python train.py --attn_scale=0.177 --init="trunc" --lr=0.00296 --lr_head=0.0148 --decay_shape="cos"
Each number is 50 + 12 x the weight over its row's rms, rounded and kept within 0 to 99. Layers, rows and columns count from 0. The size before them is the row's rms in percent of the matrix's.

# up: layer 11 MLP up, 1536x192, rms 0.0915, rows 1240-1263, columns 96-191
# down: layer 11 MLP down (transposed), 1536x192, rms 0.0889, rows 1240-1263, columns 96-191
# gate: layer 11 MLP gate, 1536x192, rms 0.0901, rows 1241-1264, columns 96-191
up1240 103:44 52 65 70 57 58 80 40 34 68 54 61 37 57 55 58 40 45 47 71 65 49 78 59 61 42 44 52 50 39 52 57 81 54 41 49 31 55 49 52 36 58 47 63 60 34 62 52 51 51 44 52 44 31 78 44 49 39 06 57 43 56 53 67 60 51 68 55 55 42 53 44 54 38 43 58 54 64 37 34 57 29 50 50 57 51 70 60 46 38 40 42 47 72 62 76
down1240 107:66 58 38 50 49 43 46 52 34 56 82 77 20 41 43 49 40 54 44 60 78 55 56 76 21 32 30 31 37 67 64 48 59 64 78 53 43 36 20 33 36 42 55 48 59 54 25 44 54 42 51 62 54 59 41 54 46 35 39 54 48 32 52 42 69 35 43 47 36 55 62 62 42 49 37 42 42 37 47 43 56 42 58 73 32 56 63 35 36 60 67 63 39 69 34 41
gate1241 097:51 45 55 38 51 44 28 36 57 47 60 57 46 46 50 56 72 51 65 72 47 56 37 46 52 37 30 43 56 57 57 58 55 52 42 35 50 55 48 41 61 39 47 50 40 33 62 48 39 64 45 80 28 44 66 55 52 60 51 59 61 53 46 39 50 44 35 25 64 29 53 37 47 73 54 54 32 60 27 64 34 37 43 46 45 29 45 49 33 49 42 71 32 39 43 71
up1241 095:36 44 42 43 46 55 43 69 56 65 47 33 40 47 42 43 32 37 30 48 57 55 62 44 59 61 46 58 64 45 38 49 55 46 64 55 37 47 67 55 61 59 40 50 57 78 40 54 42 47 52 62 60 35 51 50 74 47 70 29 47 30 74 64 47 51 45 58 42 37 65 60 48 41 49 43 54 41 29 17 45 53 44 42 64 58 63 43 41 55 48 51 28 65 32 49
down1241 095:36 52 64 61 52 56 34 60 63 51 51 49 39 54 50 71 53 51 62 49 45 44 55 59 62 38 30 60 54 70 52 64 42 57 48 66 63 57 55 69 43 59 67 46 62 62 62 67 63 53 50 46 57 63 66 54 83 34 58 59 57 32 54 63 56 47 36 48 41 52 44 48 51 52 65 68 63 55 52 41 59 69 44 39 66 38 48 30 86 53 55 60 70 36 46 51
gate1242 101:43 42 60 59 52 28 35 29 45 51 50 27 41 41 41 44 40 52 30 45 36 51 47 67 44 54 42 43 46 53 67 54 47 49 37 49 45 54 45 58 58 62 67 59 62 59 57 52 60 58 47 63 53 72 45 47 51 51 45 45 41 40 51 41 51 47 56 38 27 61 47 38 52 44 52 66 77 40 45 19 54 37 34 29 49 43 43 53 45 45 74 43 31 53 56 63
up1242 104:61 44 38 59 59 32 54 47 44 30 78 44 53 59 59 78 48 69 46 48 35 54 54 51 45 46 42 47 29 69 53 32 41 53 42 49 24 43 41 54 47 32 46 34 25 57 30 48 63 37 53 54 46 38 65 33 65 30 55 51 64 52 48 29 76 57 64 50 60 64 53 42 46 49 57 49 26 48 48 56 44 51 47 41 52 52 47 57 26 48 38 60 42 47 42 39
down1242 103:50 33 29 45 43 50 40 15 48 55 51 59 57 41 36 35 52 64 59 71 51 45 30 66 39 28 47 56 47 47 60 48 59 53 48 48 38 50 60 49 42 69 61 51 61 40 66 37 59 45 46 45 52 43 11 47 59 59 55 47 52 35 53 54 44 37 63 48 64 70 73 49 63 38 53 47 38 99 37 45 55 37 30 55 42 29 54 55 65 37 57 60 40 50 68 44
gate1243 098:58 55 64 48 48 30 91 47 69 49 29 41 55 34 43 67 46 69 69 62 58 66 74 74 38 40 57 48 57 49 48 51 53 64 65 70 75 51 56 28 52 52 51 52 45 32 61 45 38 41 39 54 57 42 37 49 53 58 39 65 31 26 68 51 50 59 35 56 67 50 58 37 28 56 60 55 35 28 30 38 35 35 54 48 47 55 66 46 67 57 35 52 47 42 64 48
up1243 100:45 44 52 61 27 39 63 46 49 40 32 52 60 53 55 34 51 52 54 76 61 39 66 51 46 47 44 66 82 47 59 37 54 61 71 47 41 40 71 51 57 62 45 56 47 57 43 65 56 64 63 50 62 36 38 55 61 51 43 59 53 48 49 60 53 25 22 58 38 34 37 31 60 46 41 62 34 26 78 55 38 49 54 62 30 57 46 43 49 39 43 50 47 53 70 65
down1243 097:44 62 45 64 48 59 35 45 64 50 44 51 54 36 59 57 43 47 48 54 36 54 48 46 42 31 41 34 56 53 59 35 55 43 57 39 60 46 55 41 60 44 59 64 61 26 53 59 69 45 69 51 47 42 55 66 57 29 35 54 35 71 41 64 61 48 54 51 68 63 51 33 39 33 66 52 52 36 38 46 63 36 45 46 12 48 40 26 37 39 58 33 54 23 43 47
gate1244 098:54 34 41 32 78 51 47 71 54 59 76 42 45 37 39 45 46 51 42 57 50 55 53 52 61 59 52 46 36 59 64 61 72 55 35 51 52 45 51 39 48 62 47 46 26 27 40 45 43 65 57 85 41 40 63 32 30 46 53 84 45 63 50 46 65 71 58 43 43 56 43 52 43 52 69 57 38 43 53 44 65 71 54 28 57 41 40 45 59 75 72 56 61 45 35 23
up1244 108:64 33 39 50 21 44 49 69 37 48 64 30 42 41 58 22 41 52 67 44 56 76 38 51 63 35 30 34 57 30 35 38 45 63 38 67 46 34 50 37 57 47 55 64 51 47 57 38 59 60 60 36 49 63 34 33 52 74 52 36 62 39 54 43 47 54 51 61 55 25 56 21 45 55 55 64 37 51 41 37 38 44 61 42 52 39 54 54 42 57 39 55 56 44 59 60
down1244 103:60 47 49 56 58 47 39 64 59 32 39 48 69 40 45 62 44 55 59 65 52 54 53 38 73 66 70 57 59 55 43 44 55 49 51 31 40 66 61 26 54 33 45 59 49 40 67 48 51 53 42 62 38 35 46 45 28 51 43 54 47 44 53 33 74 82 59 63 56 37 74 49 51 42 49 59 70 44 52 55 50 55 57 79 33 51 61 34 77 62 44 43 55 35 37 60
gate1245 098:30 78 30 56 40 45 45 49 48 71 39 46 62 46 57 49 57 53 78 29 60 50 07 46 58 64 52 54 55 47 46 48 36 63 51 81 56 43 50 61 38 45 67 70 42 33 47 53 62 67 57 68 54 52 64 53 50 70 61 51 65 73 49 56 44 54 35 60 69 56 43 52 65 44 46 56 56 42 58 42 61 42 49 43 51 32 64 29 55 47 20 57 57 50 36 61
up1245 095:51 52 38 32 59 56 58 43 32 30 58 31 46 43 44 49 57 57 34 28 77 39 64 44 44 55 56 39 27 38 52 48 19 56 46 68 55 28 51 52 52 49 35 37 54 21 32 43 64 43 37 50 65 56 49 51 57 69 32 67 64 42 38 56 69 41 53 27 38 49 36 56 52 57 55 50 58 55 68 43 60 32 59 45 27 33 48 48 54 54 67 48 41 36 72 46
down1245 096:33 46 66 64 57 70 25 70 43 66 55 32 30 61 64 66 43 60 38 33 60 36 59 47 33 75 46 47 49 46 41 48 58 42 39 56 44 19 48 70 48 52 60 43 63 58 61 47 44 52 48 53 52 73 61 53 42 44 44 57 40 52 32 42 51 33 65 36 47 60 52 49 67 63 62 46 65 28 65 37 28 58 54 31 64 40 65 24 34 60 42 62 51 60 48 71
gate1246 097:57 48 56 50 54 45 61 41 45 67 40 45 40 64 56 46 48 42 77 47 51 45 31 42 56 54 78 33 60 40 25 45 66 50 49 61 52 39 42 34 49 44 36 72 51 45 37 47 47 60 42 46 36 63 48 49 51 69 66 38 72 29 50 53 51 52 75 51 53 44 53 42 74 52 40 34 41 46 50 40 58 40 47 42 71 39 64 71 63 65 44 35 50 62 49 43
up1246 095:46 61 55 44 61 53 37 34 49 25 42 48 43 48 43 56 45 73 48 44 34 44 26 37 45 57 38 65 72 39 33 44 73 57 50 47 58 25 53 56 42 52 33 47 22 46 67 36 53 42 37 46 40 65 46 45 66 35 60 51 27 56 50 51 52 46 63 48 50 26 33 43 42 36 51 49 60 52 39 63 31 31 52 74 50 46 34 39 29 54 55 71 52 49 32 34
down1246 095:55 60 65 65 53 37 33 48 44 36 59 28 67 74 54 38 37 54 63 40 45 29 62 52 44 22 85 63 59 42 69 36 54 46 60 50 47 53 51 48 33 31 42 47 70 39 31 38 50 62 38 49 46 60 37 62 62 33 51 62 35 50 42 52 39 39 49 44 39 59 45 52 29 79 50 54 60 13 63 45 54 30 84 60 27 50 43 51 43 51 34 45 66 57 33 32
gate1247 100:40 62 26 33 49 39 58 41 55 56 29 57 63 39 43 45 57 49 61 42 29 35 57 43 78 44 47 64 62 51 53 46 69 81 70 38 34 50 46 46 78 48 63 62 58 56 52 57 71 63 53 44 57 56 60 69 64 56 45 43 40 53 62 53 45 42 58 49 56 82 62 46 56 80 46 44 38 52 73 46 73 42 42 32 34 42 27 65 33 56 40 58 47 54 64 48
up1247 103:51 54 73 72 42 37 54 56 66 66 63 58 48 59 66 38 49 39 55 65 51 60 50 32 70 56 57 59 37 69 44 32 64 37 63 50 50 57 63 50 46 51 79 64 62 44 41 47 31 53 69 53 90 75 64 70 49 32 56 38 51 43 65 62 28 52 49 48 49 37 43 61 62 34 64 41 39 59 44 51 52 53 21 40 45 69 39 38 41 53 53 43 47 47 71 60
down1247 101:46 70 35 50 43 68 49 58 46 78 44 74 61 64 54 28 57 44 37 35 47 59 38 49 51 41 67 45 38 60 40 62 57 48 52 52 52 41 46 50 78 52 55 57 69 66 34 57 56 48 54 48 44 59 50 68 49 30 60 27 56 21 44 41 45 51 41 37 48 41 59 59 50 42 48 66 72 51 33 59 44 68 47 45 49 33 32 51 50 57 27 35 60 35 29 38
gate1248 099:40 36 48 58 55 56 48 56 58 49 38 43 59 63 59 59 53 35 42 42 59 55 47 66 58 42 76 81 85 53 52 32 64 52 50 71 36 68 46 28 48 48 66 68 34 36 55 48 43 72 38 52 59 51 43 47 48 70 54 48 48 16 54 37 51 61 27 62 51 49 51 33 52 52 44 55 49 42 49 31 57 55 39 59 46 58 68 67 60 53 45 63 50 55 38 53
up1248 102:53 46 51 52 30 57 53 46 49 67 58 51 64 66 63 33 34 52 67 47 62 81 57 37 38 42 68 67 24 54 47 58 63 71 33 54 45 47 54 45 48 58 40 41 84 46 58 55 60 54 57 53 56 59 46 61 55 35 44 46 70 54 51 68 58 56 61 44 50 34 66 51 62 65 46 66 56 55 42 45 58 36 47 46 35 33 29 70 59 37 49 49 33 71 48 45
down1248 102:45 49 42 56 37 42 57 39 69 50 38 23 48 43 71 69 52 67 58 42 75 49 51 34 40 32 56 52 55 35 42 35 55 51 48 26 37 70 46 54 43 64 46 50 51 42 48 66 78 50 40 49 49 33 57 56 62 77 62 49 57 38 41 39 56 39 52 45 64 51 50 43 53 62 41 61 47 31 38 35 54 54 56 61 49 61 62 59 36 41 45 51 26 62 69 61
gate1249 105:45 56 48 44 52 74 54 46 45 63 40 51 67 46 43 45 61 67 54 14 58 73 63 62 46 78 49 48 35 49 53 51 72 53 50 49 61 34 44 43 37 59 47 43 50 46 53 48 57 50 51 82 38 73 40 74 51 54 26 40 30 21 42 57 53 45 51 52 43 56 35 50 42 42 40 50 53 51 54 42 50 35 43 69 32 53 38 53 54 52 59 46 46 54 45 71
up1249 111:48 50 57 51 24 51 49 50 45 50 65 37 52 52 42 34 43 64 47 52 51 45 43 51 54 47 27 45 67 51 47 25 58 53 69 65 24 55 64 59 52 42 60 32 48 37 34 53 60 38 59 54 55 51 67 38 52 56 62 33 54 69 48 54 41 46 35 42 58 73 45 51 50 39 50 41 52 57 51 48 36 38 46 53 39 54 38 49 49 46 32 30 47 21 59 44
down1249 111:31 68 34 52 50 74 50 42 59 33 69 35 52 64 68 59 55 54 48 53 61 59 51 45 42 55 68 56 59 45 62 37 48 71 59 39 57 63 46 63 71 33 37 54 49 48 35 42 30 50 63 49 26 35 35 32 58 49 53 62 46 40 30 53 47 42 78 36 36 53 40 47 58 58 33 44 39 55 41 26 44 55 70 63 63 54 57 31 31 54 49 52 46 51 40 28
gate1250 112:39 48 50 41 60 65 62 73 60 22 27 36 48 43 54 49 42 57 38 41 63 65 64 60 52 40 64 68 51 36 60 55 51 51 55 53 46 59 39 34 45 63 84 67 57 63 46 43 46 48 54 51 50 55 49 53 63 60 68 44 60 39 56 39 59 37 50 44 66 45 26 31 39 54 49 29 49 51 58 47 26 49 35 44 45 35 51 40 57 39 46 55 47 56 70 83
up1250 101:69 44 58 59 45 69 62 48 34 65 65 40 58 60 48 39 46 49 51 61 45 58 54 47 40 47 67 37 33 44 30 72 37 27 27 41 47 56 46 53 43 70 30 51 32 48 51 69 35 56 45 52 40 62 48 70 61 60 67 34 04 41 50 50 36 43 49 66 56 62 31 56 55 66 55 54 44 60 49 35 61 45 50 40 49 36 34 48 44 82 60 45 53 64 42 46
down1250 104:56 34 79 56 50 46 50 58 42 34 38 35 35 52 45 41 74 39 63 31 34 48 36 42 62 48 35 49 66 77 57 43 47 64 43 59 55 56 49 58 46 46 55 36 47 41 31 54 42 32 54 66 52 32 48 71 70 57 69 73 48 39 46 54 46 51 39 46 48 39 52 35 35 63 48 57 43 29 57 49 33 72 68 50 39 46 43 47 65 29 33 47 51 65 69 69
gate1251 105:59 35 35 55 55 65 38 57 74 53 32 55 41 45 39 38 42 46 67 51 43 47 39 50 54 40 61 37 56 69 50 36 43 55 56 65 52 43 51 33 41 40 44 58 67 70 47 62 40 63 54 30 48 53 63 50 49 50 36 24 49 58 52 51 32 69 50 63 69 61 34 67 41 50 47 44 26 26 58 55 31 41 38 38 58 52 39 63 38 25 52 50 45 59 56 48
up1251 102:42 63 38 64 38 49 42 44 46 27 41 62 53 38 71 48 47 51 38 41 57 31 50 63 31 65 71 19 54 69 56 59 45 42 43 42 73 64 64 47 58 44 69 71 44 51 58 38 39 41 62 49 46 85 44 55 87 49 36 40 49 59 47 52 45 33 45 42 63 53 54 55 37 50 47 31 65 56 49 64 33 38 60 44 62 59 46 54 26 74 56 55 40 43 52 47
down1251 103:50 35 69 52 54 43 52 47 45 51 60 22 34 65 45 41 44 64 45 57 47 53 58 42 56 55 68 56 61 55 34 82 50 34 58 60 43 41 59 46 61 48 32 57 62 52 48 68 68 43 60 44 57 36 42 83 47 73 43 28 59 67 38 31 45 56 43 56 59 46 38 52 38 37 37 36 43 31 57 63 47 40 55 45 61 41 40 65 53 76 59 61 39 64 51 59
gate1252 097:37 57 51 32 49 67 44 47 33 45 57 37 65 46 47 56 25 26 50 55 76 52 53 50 58 55 47 35 54 61 59 57 56 33 52 47 43 57 31 56 61 52 55 59 50 50 47 72 48 41 80 43 28 11 57 55 62 48 45 40 55 35 58 58 69 63 57 67 28 39 54 25 60 34 64 38 36 52 59 40 42 56 24 70 57 45 34 38 50 30 54 39 34 45 64 69
up1252 094:49 57 40 52 41 50 69 57 56 42 68 72 50 74 45 39 23 54 51 62 50 45 62 45 41 54 63 69 46 62 63 40 66 48 46 53 34 51 62 75 57 37 44 41 28 66 45 46 35 47 33 55 51 49 50 46 47 52 67 57 57 35 63 46 64 49 31 74 48 25 35 49 44 53 47 61 49 36 70 46 46 71 55 60 51 57 58 48 62 60 63 42 43 62 54 62
down1252 098:60 61 25 51 47 70 44 50 58 50 43 65 51 44 57 67 45 43 43 46 44 56 41 57 63 53 68 45 45 32 60 65 58 38 74 47 52 42 44 79 74 33 38 43 44 52 48 33 44 60 31 46 34 49 66 48 53 33 46 36 42 67 52 60 49 57 43 42 58 41 75 63 56 60 49 30 51 60 43 41 36 56 19 52 39 54 54 53 32 52 61 39 38 49 42 27
gate1253 095:45 57 47 41 54 48 63 35 66 37 36 63 66 77 52 54 54 41 42 46 48 20 46 43 36 52 66 44 62 38 61 35 45 42 42 36 42 54 88 46 52 78 43 28 51 42 38 69 62 51 46 44 51 57 47 61 56 31 77 59 33 34 61 56 50 59 69 53 37 43 33 70 58 49 65 47 50 49 52 46 52 55 47 35 59 46 57 58 31 62 44 59 37 33 46 57
up1253 087:42 62 38 35 57 60 31 66 45 34 46 46 63 35 64 53 59 49 59 58 62 39 51 54 55 48 43 46 48 48 44 58 34 65 52 52 65 74 42 68 40 59 43 56 42 83 38 59 21 63 55 40 37 51 31 52 35 38 47 46 46 65 52 28 38 33 58 51 28 64 35 38 50 50 15 57 51 53 40 72 44 55 57 43 42 48 49 49 59 36 47 35 35 44 40 62
down1253 088:41 39 44 61 60 31 63 57 59 63 60 44 50 49 47 47 41 53 41 48 68 44 42 72 65 78 34 72 45 42 57 47 48 54 54 61 52 45 22 54 50 51 43 51 65 44 50 45 64 45 40 54 45 59 60 40 66 30 61 53 52 36 73 60 70 50 35 60 37 35 58 56 47 62 51 43 50 12 59 48 40 51 14 41 46 35 34 48 54 65 62 54 55 60 49 61
gate1254 086:44 34 46 48 48 46 49 57 51 31 62 56 53 44 41 40 57 50 64 53 42 64 49 41 46 65 62 55 45 58 75 45 59 49 52 34 61 64 53 22 72 55 38 51 56 49 71 47 60 40 39 52 35 75 50 43 54 49 50 51 54 47 49 49 46 78 42 31 41 48 55 23 36 65 54 47 49 52 48 62 44 60 47 40 26 44 22 17 53 54 66 49 70 36 49 49
up1254 099:59 30 42 54 51 58 52 54 37 50 51 43 51 49 85 33 78 57 69 37 31 46 56 46 42 46 44 44 42 33 61 37 59 63 58 61 45 61 45 34 22 56 38 36 47 54 37 43 36 44 85 75 42 52 58 58 60 49 67 31 56 64 78 58 17 41 42 50 50 58 53 37 33 58 66 50 72 25 58 51 36 55 36 46 32 31 36 44 40 25 45 71 50 66 48 49
down1254 101:30 48 34 57 43 62 36 33 45 40 53 46 65 33 57 46 47 35 47 63 38 59 40 40 41 65 43 38 60 66 60 58 68 38 40 64 60 51 59 99 25 57 46 58 61 57 53 56 60 46 59 58 49 69 65 42 72 55 53 38 43 51 53 66 62 41 41 52 32 55 23 54 34 47 56 34 45 87 53 52 52 59 53 53 61 42 38 34 50 45 43 61 46 38 48 54
gate1255 098:60 54 37 49 51 43 63 45 73 34 28 50 58 33 40 63 48 55 23 64 69 54 35 56 44 53 50 58 51 73 16 34 45 43 27 59 48 62 35 55 66 64 51 80 53 54 57 39 35 51 45 58 66 51 56 46 52 49 52 46 55 48 57 49 63 55 56 32 29 49 72 36 48 59 52 63 52 38 70 43 60 61 30 30 67 51 39 56 61 78 40 61 56 57 35 44
up1255 099:52 56 50 64 50 41 51 52 42 42 34 64 39 29 35 30 50 27 54 67 33 55 43 51 51 41 48 32 52 78 48 64 53 53 57 41 56 44 67 65 43 46 47 57 42 57 35 36 50 58 38 52 43 44 36 73 49 43 49 40 54 71 40 60 58 68 66 69 36 64 54 56 44 31 49 51 34 51 68 32 62 53 55 88 42 42 33 46 26 46 58 56 50 64 46 51
down1255 099:62 60 40 43 47 50 40 34 75 36 46 54 60 54 49 43 44 57 69 43 56 45 29 63 47 68 71 48 49 53 50 66 56 40 43 56 58 49 66 39 24 45 61 39 47 40 41 53 52 62 37 52 46 49 58 56 36 51 52 65 53 41 60 53 48 51 68 49 46 33 26 59 45 30 52 23 72 55 41 56 50 38 34 37 30 66 34 34 46 69 56 60 64 59 47 45
gate1256 095:51 48 51 40 51 79 76 48 51 62 41 48 26 42 57 27 49 46 60 42 45 47 33 48 44 57 75 39 53 49 58 69 54 39 60 54 43 60 56 49 35 67 40 51 61 36 41 59 27 40 22 40 52 46 62 54 56 49 57 52 52 28 64 28 52 48 62 39 59 45 49 58 50 50 73 41 52 47 39 39 21 42 50 55 54 35 61 37 68 42 42 62 64 68 48 58
up1256 097:39 71 50 68 33 51 83 49 49 43 38 56 59 27 53 37 32 37 58 61 40 59 38 50 59 54 42 56 50 33 36 66 62 50 30 50 48 55 66 52 40 47 70 52 55 53 48 18 39 23 46 35 76 24 53 60 38 61 64 61 62 40 56 52 35 48 32 54 65 60 51 33 24 59 69 63 41 39 51 58 61 55 46 51 39 46 71 30 39 32 47 37 38 54 81 58
down1256 099:78 44 48 56 42 62 53 53 43 50 47 62 42 54 52 67 45 65 25 66 69 43 36 37 84 49 44 45 45 64 52 56 55 36 59 45 47 20 36 63 66 49 42 41 23 56 53 55 68 47 52 53 37 54 35 49 49 38 55 79 49 47 48 46 55 48 44 57 45 57 43 60 55 52 42 64 55 47 45 60 34 32 63 41 43 61 64 56 61 51 68 35 60 43 48 46
gate1257 106:48 41 21 35 64 52 53 57 41 61 45 17 41 33 30 40 41 54 56 45 62 42 34 49 60 48 57 65 63 66 62 69 54 37 29 44 43 51 72 54 78 53 56 50 61 39 36 52 55 70 53 52 70 46 61 41 69 53 50 53 30 60 54 65 63 52 61 33 62 43 56 36 51 47 47 36 54 51 56 51 57 45 40 35 49 29 44 25 53 47 63 58 52 57 54 55
up1257 102:65 62 37 35 55 45 55 65 37 53 48 62 43 53 46 64 75 63 40 50 44 69 52 42 37 49 42 65 50 81 59 55 52 61 15 32 47 56 52 50 52 44 28 40 64 53 35 47 57 72 42 29 30 45 71 70 49 29 40 38 41 61 49 34 32 59 65 57 49 50 32 62 57 44 70 58 55 41 50 45 49 69 35 45 50 39 56 60 53 46 33 50 41 44 40 67
down1257 103:43 37 63 38 60 56 49 46 68 46 69 41 33 65 57 38 59 61 48 56 20 36 62 47 44 43 48 49 15 29 47 63 47 55 51 63 63 23 22 32 60 54 33 41 48 57 61 36 49 48 72 57 55 50 41 35 42 56 55 59 47 45 42 44 46 45 35 66 52 57 56 49 44 24 43 46 31 27 65 52 51 30 66 65 34 56 29 43 57 57 61 30 47 51 29 52
gate1258 097:45 44 53 63 50 41 63 46 40 42 63 48 54 40 37 46 47 50 57 56 64 49 68 53 47 48 61 32 36 47 68 30 49 47 69 40 43 59 51 51 54 78 65 50 53 49 55 38 38 40 66 56 42 48 49 56 47 49 41 69 34 40 77 40 49 44 32 64 40 54 16 56 31 53 41 57 35 31 44 60 54 73 40 34 53 29 44 60 55 71 46 63 43 52 55 53
up1258 108:43 74 68 62 40 54 58 49 50 64 48 47 67 69 64 52 54 59 57 36 34 51 38 47 60 53 57 45 70 41 19 51 44 40 73 41 41 58 48 38 39 61 62 48 69 49 47 37 69 60 59 48 60 74 75 79 39 38 28 44 50 62 57 49 46 27 58 46 75 71 57 43 20 26 50 79 51 44 32 54 65 40 41 50 22 27 47 33 76 49 55 68 60 47 28 50
down1258 111:53 39 65 44 52 67 50 49 53 60 46 48 36 52 42 71 44 46 32 36 46 24 75 58 55 57 44 57 54 24 39 63 37 50 43 56 44 58 43 69 48 67 51 38 43 79 77 47 51 30 56 62 50 53 69 50 26 31 46 38 39 62 39 40 30 51 47 39 37 58 51 53 63 45 56 63 62 93 45 35 47 31 49 41 39 43 37 72 40 52 66 68 72 58 68 62
gate1259 095:54 44 62 56 34 61 50 78 55 55 56 60 52 54 47 22 57 33 50 49 61 71 37 45 74 60 66 50 54 52 59 46 38 65 71 66 46 47 47 20 40 58 33 49 58 51 40 56 67 54 60 28 61 50 60 39 49 31 47 50 68 52 64 62 46 46 66 51 56 54 57 76 53 64 49 62 43 54 56 65 48 48 68 58 56 46 45 50 61 60 31 56 67 25 43 66
up1259 094:49 31 57 52 33 78 42 27 62 48 53 27 62 48 48 47 61 36 48 67 52 43 56 29 51 39 38 79 70 66 59 56 38 35 50 25 46 27 44 41 57 37 48 40 41 40 47 34 74 56 61 34 66 69 51 47 47 66 58 38 49 27 50 46 62 48 52 48 50 37 47 24 52 47 59 76 38 34 61 35 47 38 56 79 48 53 39 33 61 54 53 48 45 48 43 21
down1259 097:47 51 47 43 41 47 67 64 58 59 50 58 43 60 26 19 57 33 73 61 65 53 42 42 46 58 55 42 30 63 55 42 53 36 68 73 54 52 47 50 40 45 53 68 58 44 44 45 32 59 47 56 28 33 43 41 65 27 32 43 45 52 28 69 56 54 32 23 44 32 30 44 39 62 45 49 41 53 47 62 49 72 74 50 51 49 59 54 64 40 32 48 36 47 82 75
gate1260 096:46 39 53 46 51 57 42 33 49 58 41 46 56 50 34 34 55 56 16 32 17 41 44 49 42 69 71 48 79 49 46 59 62 55 61 49 61 17 31 49 54 58 41 45 51 37 50 73 55 48 46 65 49 69 37 56 49 68 55 43 65 34 61 69 51 52 53 59 48 36 34 39 46 59 48 40 63 43 54 45 50 39 42 26 36 42 14 61 55 50 33 36 49 60 57 50
up1260 103:54 44 40 45 75 53 48 49 51 66 50 52 64 49 43 58 66 45 50 60 53 58 55 42 55 64 57 26 35 55 62 39 32 61 78 49 70 47 49 57 71 63 44 48 51 53 56 26 21 41 42 45 37 47 46 53 53 58 55 64 55 70 53 42 53 42 42 67 59 72 50 47 48 26 51 51 38 45 45 50 56 55 51 26 69 37 48 64 46 39 52 56 35 77 58 58
down1260 099:64 31 48 71 36 42 70 38 46 66 44 42 51 47 51 62 60 60 55 48 50 51 63 44 53 64 60 37 43 67 50 58 52 29 55 41 36 52 46 42 29 59 54 55 52 52 18 47 42 60 26 44 60 34 45 66 79 31 60 41 45 64 55 39 57 37 57 69 28 69 48 33 58 45 48 89 44 74 52 68 40 39 41 47 64 64 38 60 55 45 38 49 22 56 46 61
gate1261 101:58 60 41 25 56 67 64 27 39 50 46 21 46 44 63 64 57 44 49 45 28 63 48 51 25 40 46 52 67 43 46 45 66 40 64 69 57 46 41 39 43 65 56 53 61 54 57 64 50 64 56 35 49 67 59 56 46 39 22 54 46 36 57 47 57 67 18 27 51 47 53 45 32 63 41 36 46 45 56 49 35 39 50 47 57 43 42 67 64 62 51 43 69 69 55 64
up1261 095:66 34 35 49 45 45 41 52 60 55 56 53 49 51 60 42 54 77 36 37 47 75 55 51 48 57 51 39 44 67 54 65 36 36 35 46 48 48 53 54 76 40 77 50 78 52 54 63 61 44 41 64 53 59 46 60 39 63 53 58 62 63 31 42 62 68 47 33 48 46 55 68 52 54 64 42 48 45 57 59 37 22 67 55 41 60 43 53 43 37 73 50 50 38 63 72
down1261 098:50 66 76 56 55 33 56 67 48 32 51 32 43 58 31 66 53 39 42 60 55 37 41 49 54 44 70 54 64 58 59 57 37 54 54 54 34 72 68 57 40 43 64 37 45 27 52 43 46 64 44 59 52 70 52 54 54 41 28 32 27 58 42 50 40 58 56 52 30 40 45 57 59 46 40 37 53 45 53 65 56 59 61 55 39 53 47 48 42 45 31 29 31 39 44 46
gate1262 099:64 37 55 53 49 59 29 50 60 53 33 52 47 65 56 38 41 45 60 42 72 58 66 52 29 56 58 48 56 55 22 32 60 47 50 51 49 67 46 34 59 64 57 38 54 20 34 69 75 27 38 62 63 56 44 55 48 57 69 65 67 44 47 60 49 59 46 41 53 65 56 60 67 29 61 29 48 40 54 44 43 63 48 51 57 35 56 34 61 57 45 36 39 62 32 46
up1262 092:34 40 57 27 40 59 57 49 41 44 58 41 46 31 54 58 42 58 54 21 67 38 45 42 51 62 54 50 39 47 41 64 48 38 51 44 60 52 43 31 51 49 58 55 36 44 44 35 50 63 59 71 67 40 50 76 62 37 55 48 43 56 51 57 60 54 49 59 68 52 34 34 52 70 45 59 52 53 49 49 45 53 54 47 53 66 39 77 35 31 82 52 43 37 37 73
down1262 095:44 47 39 54 43 41 46 66 40 66 56 36 41 63 57 54 36 16 61 58 42 37 66 58 44 45 38 51 58 64 52 38 57 57 41 43 63 42 38 57 37 51 43 71 69 64 20 51 22 50 46 41 34 58 31 32 47 53 36 54 60 66 52 43 57 53 66 23 69 54 60 51 55 60 48 66 45 20 48 53 49 53 32 51 51 61 59 32 72 48 37 57 60 62 59 46
gate1263 104:50 45 48 68 61 51 51 46 37 49 58 52 24 50 24 75 27 42 51 39 32 55 27 35 63 61 56 56 57 53 64 46 20 44 55 64 33 56 43 48 56 54 42 57 69 56 57 43 58 52 36 55 41 77 40 56 51 32 40 84 43 50 52 64 46 52 52 51 33 38 64 55 42 59 48 49 41 50 48 61 55 62 36 47 28 31 48 30 44 54 49 68 50 37 41 33
up1263 101:75 37 38 30 44 51 51 44 41 33 71 36 61 64 44 42 37 29 75 39 52 54 57 54 18 37 52 41 72 49 60 76 60 43 41 45 53 55 55 72 58 30 33 51 43 52 37 47 56 44 65 51 44 58 44 57 73 47 53 57 51 33 51 60 49 50 46 38 44 61 33 46 60 22 50 53 50 46 61 41 63 54 57 35 23 48 34 49 56 70 70 46 48 73 45 51
down1263 104:41 42 62 76 64 54 55 53 31 46 45 31 68 69 34 49 56 56 34 48 48 62 56 42 63 54 50 55 51 64 58 48 48 43 43 59 45 45 42 42 35 44 75 68 72 51 55 47 43 53 48 63 65 35 30 56 55 63 46 37 45 41 25 46 42 60 56 48 70 42 52 23 46 53 61 57 37 42 31 74 33 39 44 56 21 61 55 51 30 61 50 27 54 36 53 54
gate1264 095:48 64 58 39 37 76 47 51 47 65 59 37 68 28 56 44 44 42 60 59 66 53 52 47 26 56 64 43 60 51 73 43 58 54 43 53 37 71 49 45 56 56 50 63 43 45 45 56 46 55 43 57 32 59 32 70 52 43 50 45 55 52 37 56 52 50 35 53 52 56 48 33 50 34 65 32 39 41 72 52 56 45 44 40 55 55 52 78 33 48 62 43 48 27 65 47